{"n_kv_head": 2, "rope_fraction": 0.5, "parallel_block": false, "init": "uniform", "beta2": 0.95, "grad_clip": 1.0, "warmup_steps": 200, "decay_shape": "linear", "final_lr_fraction": 0.0, "batch_tokens": 131072}
Each number is 128 + 24 x the weight over its row's rms, rounded and kept within 0 to 255. Layers, rows and columns count from 0. Numbers have three digits each. The size before them is the row's rms in percent of the matrix's.

# down: layer 3 MLP down (transposed), 640x160, rms 0.126, rows 387-416, columns 80-119
# up: layer 3 MLP up, 640x160, rms 0.181, rows 388-417, columns 80-119
down387 118:126161115120121146118151148100093082079120108136144134126133124142081132118116101118186137146166125166154136138049073165
up388 101:128114130121119142108110129129145144107131124114155133168127109111112125139145127131137093119099123126136104136121146103
down388 105:135128110130101086150121108126141089109119140136108139122087091110129153150160134159147157120121161100159150119135151115
up389 102:108105172080092158144135122126122131130129124122127144104124166133126102112130124109133121128149149151117159133091135112
down389 101:141101121147114110137059142133124144091123125147111112102129134124133139101120126137110132119091119127115120166171130135
up390 099:143142131139163179148118109110115122093139149154143156136140123116142134111120143143135143161123177140152117152157173153
down390 101:117099110123144097156114114143126074134127120129168133148184099141111119163090166101096130112115121155147164131080140109
up391 088:173101126128093109136135142139142160118109149129134142177145093147112111122133143099145129098126131144191124168121081135
down391 091:084124123081142138108128157135098145142124132152118148149132141135147148132131119129132115137161151106095108097134115156
up392 101:170110133113131122130129154165126151136110142116158108092119134168146069145089150114106106144141127119101137123161124098
down392 107:145154100176093121119121128139114084136149129152148149125172149127146133148124146156163147123090120137141166134149130171
up393 108:147084168168112166080094134104099117165122171151099140121105142114122127117095126148109124125128167132162120133094100119
down393 103:152132115140121147127133112140130149112155165098117150112122118184172170143091132131146088094154118124099130129109131098
up394 094:105130111139124072139134123119117082114137151122126067077139094119152083147116104139111163084132141113119121111109088117
down394 092:157138144127142159094102125135142199146133152155140163135163156141105134124102153100125113140080158164125118121165135113
up395 087:130174165084109124139129093134108170153103148104152132169122074125123116070119209129107126130163089158128134133134104146
down395 090:162114120152115096118098148109142125122117127115133123149162141138184144151143081144155175092159110068118136085171127126
up396 098:127113127129156119152131180108114150134056135144100131173143161116157114143083169146105137150162147145126164134129119133
down396 110:133111103129148140111194128118090102168119157121133125151122103142114096142148081166116121100160136151130155188109121129
up397 099:144107123143136116115099133131116185153076158138172120117115128123109086154141144131126142111100153150161153148111106128
down397 095:152089149114107112110088116155127110121091111124093141133132142109127120148114079167116163134103126125133125119122091109
up398 101:155142146170123135136123126144127101164122125105159155141148143139119115145135115139118135135117112188122137101126120133
down398 096:139093170125111130111154154117126157134195150130093134108100156111106151110106102135128127147103108123096118136133155112
up399 096:146103130158092138117110093131163111124132137130120134130133174142101109106138081157150139110084155149093158128134041153
down399 107:114115136136159148134121118158127125152135135109121175142151156135146089148075102093143148119117118111164105139079085172
up400 106:125105116168131112092157109147147120143103134113097111137093143128128129143107118143127096141136129098159129177101137073
down400 103:131140172123120126144124105152110148091143161130132145172145119113128166124091138160129155163122123149128129100166128179
up401 095:140098107100152134175118091150130126112150114135141136136136140132184112138114150142071129110136129096064125105134126128
down401 102:118133138148147110086176145121158150150106100071115115113115142171119122108166122103133100120138112146155141138088131138
up402 102:176118141112123080124099137099136114134136158151171097109123160148071128169150158147159112129129101130112072136139096136
down402 104:112135137127164101113183105119130127098147107090104103100135149143141154106157128161119152147145113142134140097137119143
up403 095:150139119121136147153120150112160165102102136108148159118138148153131099148130150127139133141088118169168098110159157130
down403 093:115156137158120110156106113179133109137129128068096091109103070081117149102133134107147094119136135142124127102140092101
up404 095:167069131143136105099126128088150084124129158153116131138130149165096155128111190126138084143134100114148129205111138116
down404 104:137148116126125109150177100177129173175088113116111136129149101123117151111133097086118104109126146129116089105121091093
up405 099:103143135144195153106141155127144135105128159115115125168118105084105152110080109097113105153174150116142112112123165138
down405 100:111114118070133122116215112136179078162131129138109097109144143138151157123120120152133125130127088150181116145118136132
up406 098:108142118130145105120103124105101141113137109131153139122087166104141114072185120096149150149108084089136146121137138199
down406 100:108110100143117136105161189149131144104183109135127142133145123134101156132155147146168137158132093135100100105149130121
up407 114:125123111169098142121099074142116115085090134184144174159136095099137083150090120107130132104159114140124151126145129151
down407 111:124116136153119144115077109177121121106135133162099132138122141104128129152122167139127140140112150112123132117155097141
up408 092:111172149122172127093160137143153125114134161103092113106129103140138127147141081104132119131118147124147115132139071111
down408 098:125127141181134145135150122109115117101123132123097118120143133135150129113131161123165110157149122167135171162145195160
up409 112:108127145158120164123131143149097139109193095155122085086150144155152156131124122107197107128130144177149186124127111133
down409 111:119122139080121110113128168163090095154181112109151099114149150082117127138109132168131160114122137132103129153111140115
up410 110:155103153124092138162107104126176150107138113145131143167103137166108111094107123152118137123124136141084143146119145087
down410 104:151140126133128159101130069124100120139136150088090078069147077056096110092140161137162119087125121108115121115099101116
up411 105:105091156134131130143169153149122128147152140104148123137154129120123112127118113119100090130134171135102137110102113119
down411 095:165109093143109138183121121088127113126170134152134160140153144101145118099130126133135166128098124145133121116129140155
up412 100:117136136106135162159140133133096078099127135135104116127127139087176118131163122158162089116142137099160111117116156136
down412 092:181115120135169104090136101127139154152126125110143130141123134144139151131100143107093134139114092134107171157127093133
up413 104:141153131139132145119108087115124153144102111130144096100119089083131103147112106142146133115103143124170106108138124125
down413 101:120105150181067125151170094121118149098159120095157123132148120131099101156137137118125123140134151133121127114119109167
up414 090:097108126162140143145126138113139093152085156142101147105110114120153146109096155157110079108143163145125135102143143136
down414 097:121147092094127169093131130139176166136120115118139131139092147138104161136130111109140102139180105145111124149118092119
up415 108:130101124146081136124133089095150129078134144170108140115141126154138179109124131170101126122090163110164105085131130088
down415 109:167114091094117113158167119156121107132147111099124120120123145112120136122183122093129142151129131112173134127126114110
up416 096:134100101172155148152124138141170120143144125165077127117144107109117156107098114136163141133081114111112108139118132139
down416 094:113147145071149131114190128131138153129127133106112107136134171097084137160128145098151132140111108138155160110072106165
up417 103:130140161088155128148164128116133080130097144135088098148143099106144112132122123130060102127102168146124129088161143074